{"rope_fraction": 1.0, "attn_scale": 0.177, "init_std_down": 0.0611, "batch_tokens": [32768, 65536, 98304], "train_tokens": 435400000}
Each number is 500 + 25 x the weight over the matrix's rms, rounded and kept within 0 to 999. Layers, rows and columns count from 0. Numbers have three digits each.

# down: layer 13 MLP down (transposed), 1024x256, rms 0.0611, rows 954-1023, columns 64-127
# up: layer 13 MLP up, 1024x256, rms 0.0611, rows 955-1023, columns 64-127
down954:458475517516536520493490554490488524507528484478530504509462516512475526556473478461539515524495522482474567520496451526493493499497518544494452494511511452500531519527537500473496470472519538
up955:531526492510483519450518464521495526545492477502526479506503486487486488555512495454469542474486522485497448476513506459513564524509465493544500485501491531536509471473477439490499527494525500
down955:487519487486514508529465490538511515505470495553500504490503469528470495486480478494552493543499457465478542476501492507502521453502546493462481523512513494495488528482486503505459523490491499
up956:487509516465492506509483501494509481526525467494488511511541468509496485471476496500500530487497495505510517556514506471487490486496528529508500489508499499520478473479544525480524501484449464
down956:545526498522495501472493456486475523476474528507526497510504495481523534491516463526480475516513456485542522471552503520481470487523477456480473469494507506485449526473483499481499496521509541
up957:511480471492466507498502460531500500529522476516511498464548501465471508471485482489460487491512545513505490540471544528477463537485474562533499523503496512529534526534540518534507463498462486
down957:512506547498506522536501514517505493469442527509560472533500487503506505483504484479534494502497457504501469515509544504500499475501445502483512502484507506517477477517445491511476515517524511
up958:538481485484503547503449448488519524527514502515488462499500466464522518520521526470511475510462516508516482483500483520530524482471494517504484487475507475471492479506506511496532470509529516
down958:483486526533520477486511517519453516465479492486532521532516519538492515485490518536512517503470472450506502535525475503482493502495499497517500470474495539493544516526475500483466527539493494
up959:480484519529495507465524530506492501468510486505516501494519523529479508463512470509499499525500521510508509494535507485492490487491473516498545530534500511517494510524483524491516535523476531
down959:506443492474526499476495498525497495545493534495504513465473539535468492500503486471485451485520486473528480487506481551507478510501520488515504508518505536490484495537470483467515496523493529
up960:489518458516489542499526513525537473463483507505541508485544526511496527527519514504545521557518506513532496480503510524512478494519491516469546502499492481476511528521481497502494477503524486
down960:483498490481492480509497495465505502469479505564500489496535474526449455483483492492509469458492476511451488493475552521522513479494470441517513471527443517520504520471460455520526519488490534
up961:509496506540500460473528475515506495531481509506508545498502509522510502493492521512504505486500487443522538503487516516525485541517507489548518487459505476495531504496523518439489477529538489
down961:466478479489497501554527513519482489487474485487526485480494520493506492537492465488493526508501485532464506524511484501472509479507495538471503512496461502504493552513470484512462471481497500
up962:519453531479499537524488487486474516510530475500545465505494483492534499512544507454497495456523495479578490493512547502531502494483484496490443527518511465490505477485481504475485485519491462
down962:499481516487539492496474500460500495487458525532443546479496500552540535503481483480526485484504487514493521503515502527513484473437496545495530496471484509477485522480536453510463522487533470
up963:536511505527506501486458455493520501513556492497515504514500515502535504515517537528519533463490504467477502492468473471500533446532527539514464523501500486453491496504577490460527467475519504
down963:435485467478447496510501543526487519495468487485508494515478501502485495493518485459492519501504464466524506492468506502494525507461450497507509485512510499527503488519455516519466530485494515
up964:491496510549482518518503540481536450532482474514512555481511482533562515481480525476511501534526502521483553461495485487500513499493504538495475497500519529534496469457487522491494519489523462
down964:543484471492498526456501522476486531523522517509549472509513472480476513502502481510492510514532492548464465480526506516486483513473548499478507493513504529478477459520514464506533501492475474
up965:474499501483480494501471524549530521506500506503520478498497471468500491442454531517538507508440484522509493504467453484504501469500484538506438519527518472498488515485489517506481488517436495
down965:535493468484484516507454479458492492499508516505467524478493488522523501525503473502442516479518513460458493470526533483531526508527510484499524464479493518483506458541504527456489500511542514
up966:508515496512452481508539471507489502522469504463501482498482504500527527532500513500527468520505493513483496516524473462460460497503511523536501530468479539473485510535526529454503510494495504
down966:539440511454499511490502529515532502476516465497526496499504459496510516472491516514475530506523561466493545473555453450523538528519496532509492486521493475488537473444512493530509506508519503
up967:499508488502476488466490514515488537504514533539552468538483500450462510478504529485522499463525516498533483534526480516525478543507467514540528486485480496490498477523534490508487525473457504
down967:464487493518516534505487522478509474507531519507498534525493526526521470547510460534464518505508509512471531487541499531474535491492476493474506488507525495473462483460487524486442490499533517
up968:539530471495461516458527493525475500501536517504454504461525489505494504520515486484503504499508567471499484570493520487505486488486494481470509500541470488486497451477508520479491509488511483
down968:472524530520568545506457502493512469515485469490488507513524513515525512498493524471508517490488426521499477474485526512445515499530472521508496521517512501503490531492534484520474487516519529
up969:510497464484497482504483499480537478549511525525477499517524479486458524510524511432532525506472506508507516526483497502494473487479512505508508496486480508503504491502554515510460575526530495
down969:503525501479532518514480502536471478472474505520470505476520524509540505480460480500525506521517499515496454474502501485481475502498442527513500497503541517504472529540502452533470498527505477
up970:547458473506510572514524498492513494518491477480513485505495520523509475558544479506495524517513492502533521514502499485496525495465510473500510451509453506488502487467497468467494535495513528
down970:519510476526517451519488488503488521502479512517531512476526509483500533436477488503510484489507549474493485467510504544450531488522510542492481505503522504520507522503488556476517511495443519
up971:522467519492496568526526556473530473533534512476502473490493540497499496529528494535471543520490493479545472444496488466523555476490487465483514464489496485491490481529540538491498464505475514
down971:478492455524508464513503499527491524524503488517540533541482468530483509466496509516518472503497517514530476537478527526470499506503487511491510475508488496520527521497471503542492496471500503
up972:486452442516460522485515485484506516564464486494551531481490541477521509494508540473539511509485488476497520549477506535477519492511481481490534466483487482577524525504512492519478503514497462
down972:511533515516519464508493475514492501521484489542492478477473507478496505529466519506512524497477508484476477486529500517543460496502508520509483496526424523467514489486517495539519489540456485
up973:505506505494522507496492522504503504495469531549480484513517515543512526469484501522480547466476491475493524474476491488480541537541498501510494490462438487480541510451532507501496551511497458
down973:475519507494453502495493497470512481511485439513504501472485537522510502503453523508544481513503522512565479522529495501491477486523494512547471469561476537478520502506500491462480553490496527
up974:497476503539490462528464523484531463505488491532489532525519525462495499554478542501489528510502472530507493484464471460503449510462516551520487480482483521514538501511508550477539487525495466
down974:509480481497523519496544516486430485536508480518455530461488490490490490498499526468505494498524508478507519475503483514493512462541457505457504476498492505465535560525504516463525507465520489
up975:497525507491498487489508498501514553510488555536532502514510460456467512524510496498499550445500525441481536484516519481530525508460496505493476518493536500477512530496513475470488496528491524
down975:529486497508465506487505520496481487504440434492479487513532518478522498499508482518477512499505472534479487514508464498500475468492478524507496527497483481510474468534505527503504512462494499
up976:494499532514481496512495490543505561508468495466511497518505503534501530467431457518547517494555510481519504485538524528482477494512510507507475513484511506525490480477504469484485469487504517
down976:503459524516503494475471543521536482504533496438455508485474503482541537521512495466514472493487559502527536503482534542537503467488518512537529477498508511479481534479479500481485498521461437
up977:522517473473429553534463480506497544531497517489510490468505535502504484511463544532515513528511536532476488527480509527520512528465422495536469530491539479479468519521509501481507523549469526
down977:534500554517560489493520517532540494535523498497482548521513480523463495546461485487493519486503505496512482455527500504462523473501502537509504454510480518515500519514498510490522474489512480
up978:521490521500464502527499477528475524521488521479519510507528476472477497487451513513511509502493490460508515500492542497521532549480487516511497449514556464479518518466529516483508467508524515
down978:490468486526540457485449542453482497479514470487513478535479499547479538497520492508528529494520553500522450476490515507489518510511501478504555479501508521515479509481503460487498532489509471
up979:500510459489481480511471500475492540493490530494536479498488490442468516501490471491490480482532509531511500534492489491493489516477502579489489519474508508484476488501510496489516504497528501
down979:490500551526502496525479505502462532493480446453511488509501452507451533539490517490498539484479512468524478483511528526548504516526504459516520479490511460518471530478485452500522486511466507
up980:486495549498475489507533495529493502508548516501459538483489463493487537528465533510494483484521510461520510521442495474554500482492506535542499471509518517505546496471512484501504495507526486
down980:475506513459497481476509547485513543504502509481489514554505497524523454457502489514510480532524520511444528504524502513493507525495481491496491487458464470517508486497515508472511528493497458
up981:486478539528498489474497500496462475486518533512496489508543448493465488484495593466491498467518478438519529513571493479480494525550491520488520519543447505477483514498561512483570484541471466
down981:530453539437496526522485506490560498492482479441512549487500489512532455530525462509516512542471539540485499503520493515561520493507524499449496438499540468439529509525529500504503487489486484
up982:577502468499509525504443476483508552477490474534469508547517485484543471523484500495529539506516485505511516505490472475504533514538487522523490467453515496525548486471511431489525508521510462
down982:543439478502510513507520512501458503419448484499551536479517465505481537493508518518520479481490463516531486461520480489515480496449481478505512445496478525488497483486446507516481523473483502
up983:534474473474487547517517521505494488481493541483530505496476503493514511494509543435489483479493481487533493503479521494472515537490489480524479482485520471484532485507492487506492506492513536
down983:497497534512507526523478478483482501492516447530514505507479511545493498482506457465492497506482469494471507490517485493507541503504482515507513508462488499487514505534466464500492513474490519
up984:489490529458462504510496511549566506505450508495504494531529496500533508506497508537495524492474513528484449504483478517487478494484492546511485531552498534504477536439528488521502513504488500
down984:521475507539468507496518497514490498455477518544538515488519504481510522526491503512488482527548504504510479467502530532558538506492547465559511516524543519504504520491514494446510482496499472
up985:546506493475459502491517523488471530463483488538548458499533413478522517499512496518510521500497533542498502521472450515510464500517462522457508535518530565509514512491478457487511540508515455
down985:526523509503554526492503499499481519497519505488550469501477513477504495496515496497531484459509504511475502486493499481489524482524461484454475528462508501502512533505522472514528526497529527
up986:468510538512465454467474418478490507522532520444477546524508536502529524481472474487521484488514507475507506534507500483524500489519503513494513462511525493501509475519573477509485511537436469
down986:451517548547528461499543505472574475470536533494480467544478537463510514502497502494478500458515486487505508466522476510468533505486486478522462526488485494501552542495430517490468496501544522
up987:482464481531479468491490484477483530507507466515467466470549465488487501498544474484471540509513513485483499533524505466459490518539501497509531510473497533475495515500506521513522502506494473
down987:518487488463471467483500521503484517504510506490545487531477470492496518509514525504560491527538498488511477487491495513539510495500486500494479474522506492522521562512530526492485500528519536
up988:498495548499467513543499483447539464496497494525499492502490518499506470504518474492504537485501486439524470466491510480488524481492559498482490466526497483509516515494530503542475481532466525
down988:532520483521541504497485476515488509497501491478456530474526500471456555493456511498498491517470455522503485498508501508502462501528477529515536477480474496517485480555484538450509511505506468
up989:493480485527501546490499459479505469496516496510542468511481475506520517492495467511474484481450493460516521475492507520542485507507455509490420483478472520490538498480512510529480513533456499
down989:512497495492505496496471496507523510489492517494498492481506537493503504463523488436490519485507502516487524502505530525492499478512489442505541521501519446484512458508506456542522530480496481
up990:508548494490483524499487510495564538503511509491479519505492525482522518477492490480476492487497542487477498501509537513485519452508475493512456497458503495507485500493554510509496493513470565
down990:510483495513504523528503462497534498503485508443505516522508494463549534502536488526558503521487499474527478497513481524499469500497479492522528467503471484482499485524514477510558482524531503
up991:476478470533481501496499470522517505476490518471511489480483524473474472506488497515514517516506473496502470510504486475554496527484455495502454543496488532543501461467513483492502485497441492
down991:465538497460467482518470494524484527526522515511473489502499537508533500504489559546479493471482478467537488512480477528498522511542479474505543470457548487455530494533486473545509486516499530
up992:519521475508471489472516485472539508468492480467469545492476519506550545511515511504491489533511519463481511502491506471553513458476448491514479525502502496480527505493489497475489482562522516
down992:512484536507474501493512449511512500500452504505504520506518507549550472565487516551490506467529483542504479496488477517486503546514525435496495516547499485500544474472542499531487502508472441
up993:489550503475485491505497472512495532435520493501495513515466521486492524485508506519512534467508473514516463528486472519497526510506524527488480551501524510511501539507520480478505479497513518
down993:446455494544524490495474503489532487522494532524491525519509498472489488489525477509480487483491500488474537506547487495512481524528505500543506442497494472488494501553476484499527486523469504
up994:516553493483491517489516499518495466487464488507552482469538514485464527487489509490497517540518543499521528487488449482539531528476511539541499493486454504537486521515549492496507477509489522
down994:462490507498540471514514477499493494523465512477496525483522525499533548497507501529512498448514498505525487564513496522446457499507521526473498537465478460519479496502451464457472461498473537
up995:518512479471479475526481487510510530538512492506501528463508517514477502512470502544498502526524504516534484531495526540486504467518520514476517447530450459475523475511492518480538515488504516
down995:464484527523513541487527474522535502468481537463497468503521518471498508488523507482516521454485477475501512492503491478459515504512474517510483509469507515512511508501548497526485462484519495
up996:492540549548489431493479493532512545490511521558465476541472459478498494481460466516505511503490478490524479509486495463482485512533488544488519507523518483472545483452504533508492499493471516
down996:490492487497490521485501484480443491495474457433486495492546504489529512470539498510485477469483483474497506484471490528511462475488470484468485481477520476483489550515496509496504491524547543
up997:521464530506429509473486518483525504495463488479518511522504512493509509511558529510509533508491491517521494461525480485538472487525494567454517495451470520561483480460573539512474474513482523
down997:505502532502537494466442478511475497466529463532534523521504503518512515507519468500492497502535494500463456477485517489477442503483521492488519512564522526525489524473458474467492528530491545
up998:479485488473492509485502490506519520502491509503472547455515510491497542515519503524503496494508490524503492548533473527511470479491485498515502561453511518513497526500487463440502469510524520
down998:548482484514538486506477545506493473518477491494498546474491528513545513515452541481485549479464464445508511488510509472495495474501483500493461479491441509494508478503494488530479528526453502
up999:531508520501478527511503505519561460491488518497514563577543536460515482498484500506490514494520531481509495519504507492484508509507456532508511489513524466504536485499479497502461481512480516
down999:476472484517504491525503498511498482443511503510488473434483508516482526449523470498510501502484478469499521475495499543499489499499506492493504468482500494495517475521455531523502484469493476
up1000:472503507526505496501474536528463517464508488481499525532526473515479484487522506518485489512490555478520496542486544487496501483443513500484546453483529474452471533463474438548557471465514466
down1000:551448461486498472497471510504536498497474480508521466519491528477506536451476511524507521479534474467496500482522482517525473472532504475528488502489413469511484506524434495473518473496440490
up1001:491536495431471495504477453516484512517527524502463503455487536471527574507505484501537491462449457490502545537483480503539503475484471528526492492525526506535506537484492507449489453488473523
down1001:467461501524564461475478476523488514464508510546522532504518501477536495533516529479491496515517547491497459515508510535434526518487520494493486484472511540477487531478483515521547528527522478
up1002:514496490514519504509506479491466518518474487503510507488535516513483543488540486476500500474484515501500462442456462522473491502492454522463504506475523486469468498518512470516512538515523501
down1002:501494510493458523483480508500480474473526476485467512504469464527468470495497505499457499528499471468511516492537534462473496480498495508500470494558516519540509501516487503497514467511496515
up1003:478494505487472524502487527522512443497537511490452524528499490533494509523530501487528524506503524526495551496525513469541497457488507553446489445544490534511513477486468529508508513526475510
down1003:516478513483491508510546502511498483465482479483520524504498518490467499481469514477526514489511472477478518492501533488470524568533474540486484495494489467499482492488526507469485535500514483
up1004:539517485492464529535490526496507482538513512501522496522500494512522535496491482506494515523569516532496505497505500477488518510501453516524531475516469488463502467476481497556498474472510523
down1004:522479502521528490491511497537461518469512491515455487533492496485454487491502507495535520484480525456505507518531521525504490494501503501504497483489528501503503520530520492461518512512512479
up1005:521478513517497543498491459534474513514538487533501529498493483510504514462434475477518475509549498497503483521465503489525466524467516510516459486470509543509475531514485501515538495499504504
down1005:495520475484466482523492502459530476499493577501509508508507527514530513509516478508546480484466502480514477507528484509488495453522493506510484460485517482489489514499476493515535533476468521
up1006:517504542508473495480536517477502517505513542419515480537486531524487496496520557503495479447536523467492537493523513458491486510469519513460462482548515493526527490469559513491498530458521441
down1006:489529478462547511523467506509534492468508480548472542476542459509490496499498503497508522543456566513540468487554520490532493473513504474525538476496521490493482520519465471524523523540497536
up1007:516507514486498482504519472530527490494479500502502516488532511511505525533535541474506504483477527479517466513498512432535508490487516511484512501480534523504524485489551556517470488546454504
down1007:497520477495497518500507519478491518497523501483462503492490481498484497447494506491491488532506464522531501507520477489442483495499511527499485509498453479477477467534471485491519499473532465
up1008:507475514479499508476440474513557453482540473505458491521478503524528483556498513471527483529521509472532504499531499472532499516447526468551512537522486509488489478510556472517542550516490457
down1008:505491496496484513528538513501492549506526489446504522488473540478488468462555519472498498499476461496539471547509493483533549523511479538495513515453470497508480496513472520478496497493461462
up1009:509481461544465498491484480504516468504488487503535499522514498485480489493494473469546500480467503500484490495503470460525526533447505521481539485534507461523521498456473516464478503449492471
down1009:520493509481479491489526485503502527530523440453478497508495491464533538499493497525495494490543499444529486476499504558516486514496469519489495492479507520517480489494472525521461515499480481
up1010:482488498549480493522493485486517497501490479470522520547477549523531508497438519533507548492504529487491493475472494510498499485477491481497499522518462493516511459447507514516502458505474523
down1010:493470485496483522494491499560501493518536461515424470518516442514488473492513509453510518502491521480541498495492476506520548510515555511514499514494533515511475519441485504488475515491499487
up1011:540461470508480489508517504523544503494531511472537491480530487487496524468497475489517486462439519509554503493526559526523497523456516477489498517434473493523507556482502513522491512489524507
down1011:476530480489492509490517488444471440506497485485513494530521495513545527455513511536497501527491482503523532513452514455482493462568516510527501523555517494532500491506498519515506480483501543
up1012:504473525512495560456515525457483517472470529431473471504519494540545529539504488497516529519523541508523453498524484454493461497439446474505508506457477513475508506505497466520548492501517476
down1012:508503524531444460481487502512535539514507488464473490488458560554476549456499502478482451524475511513507551478482454488436496444516493534493527544549482460499509494533489537502479492509451523
up1013:509514477508495490518489493494483500450526507495501532474481481530502490474495522457483517460516505492502512506500561495513466507494504550556540487497540489552564499514542506517535459533483519
down1013:472462499472543504457502507524499501557516487480481491506520480491513485494514463459500526506532508496502486534529515493522483479493522487486529534516522508515486520498470511519480519478470483
up1014:493502472505496487493478509500483504458493540492523464498494471478483467536538533488532521508478479519484541515543494505462486520490468515511492512514524490452457466497468459508504513562526530
down1014:503497446513489481536515510517544533577471471574507553482501530496525507522531458522503514503513501518491485507490462487537469508502484505478481502442457502498532535469478528502463491474452476
up1015:514468468517490453505523515469550480500514524523478495525501498522525515455461511449524479515472480506518460477505479507508510499550428535526507503483506487506436478459505479492497527528496498
down1015:542479511505509482526455497487472545561539493484493481485511538476448507472518540469471432491502475492494530525468482461470539550520496514511457474528499466490560511498482553488474496526512494
up1016:483539477522470472493504526496521473505500492487469469515528462476498510488485524493538466510472538505490506512517524455514477512507485508508537491495518552503533491496502511452526528497464499
down1016:513451521493513532531510479496510525499484516517496537509516515509474497475485501492524544481532483513494487473464490489468494498503505531529502492533476492532464494471496478531499515510521528
up1017:544493453498483441492421507486516562474519493521430504485500467474474478492501507523520492523534468519510511456477497544457499531486453499514505510527508491493472529487475502510507533501515457
down1017:527489485505505532502512452493497461485470522501528502514464480495512502548518501458473505504489515481452484488500482483514524455555445508515494495486498523542495515500552519514498529520505526
up1018:522484526517485522526486457524482506482457550513471480525502490490516461523477560511478466443496520496506456484494500511511487495469505503489541474507505503517554543524525502498550485487524478
down1018:509521474551511487510487491476487521507488462514513506504465475543489514453500470516515509545460469488460533518513505505515538487508488497505464499518466506489495488510495543519441448511478498
up1019:526512517523480508498469542519486511469504540489529479503459465498526521483530492504485493517486474465480542501496506463487484444472562495501477476519505517501524508474510469444510507529456507
down1019:475501471515473524515552481530467510511491505541420499475523538541488529490504477462501510515477452520523486493456461491481508516516487498506498490492511507474489550486550506446514544493492499
up1020:512502528502488459512491452521511531489502490517500475535559475539512497493463466528515511479453529498462478504475513490494492502546494542483474565454519484524481564496530460493475532488506484
down1020:498470477540457513486490560537459469496509507493502488486494519503491550523563481474506482484539461497569520501553525533528491500436475483539510467525494465509524461507489536518463482500492514
up1021:527508483509479503437475508547533516519419494482492514539470502498485495475507501464545535500534474507521507521499504488511447506472504516509471500512516524527513528466488513503549541449504496
down1021:519508504504477505513485514500524508527508495492484489519529465479514481489500486521511432445506488495511558437515484475489518496480516496486496497495492496518529520531486521470532534500513503
up1022:534510467506485513449526452507522447474484493459529498519502528483513490500494495506487533502511481514509471509518483514529474497515521480504522477461507505510534495519518476491487546474488506
down1022:457496516514519518581472497510501467507480524531528521482516491481507477468508487534512469491507493507489524478471560538512537516515485500491511493489487471542529504511448524500488450512544485
up1023:508505527510507492491545468509504509532467504511512536545531494521543495480499473499494501498521480514512530505509453476501494480495503515516489522516540489536513477515524504460520484468519515
down1023:532508484477483504524477530478481490482524507507501433511485484490472508527501504504488501486525514467500447507517538506469513486509529457494514485481478513514459494519483463525517493489473468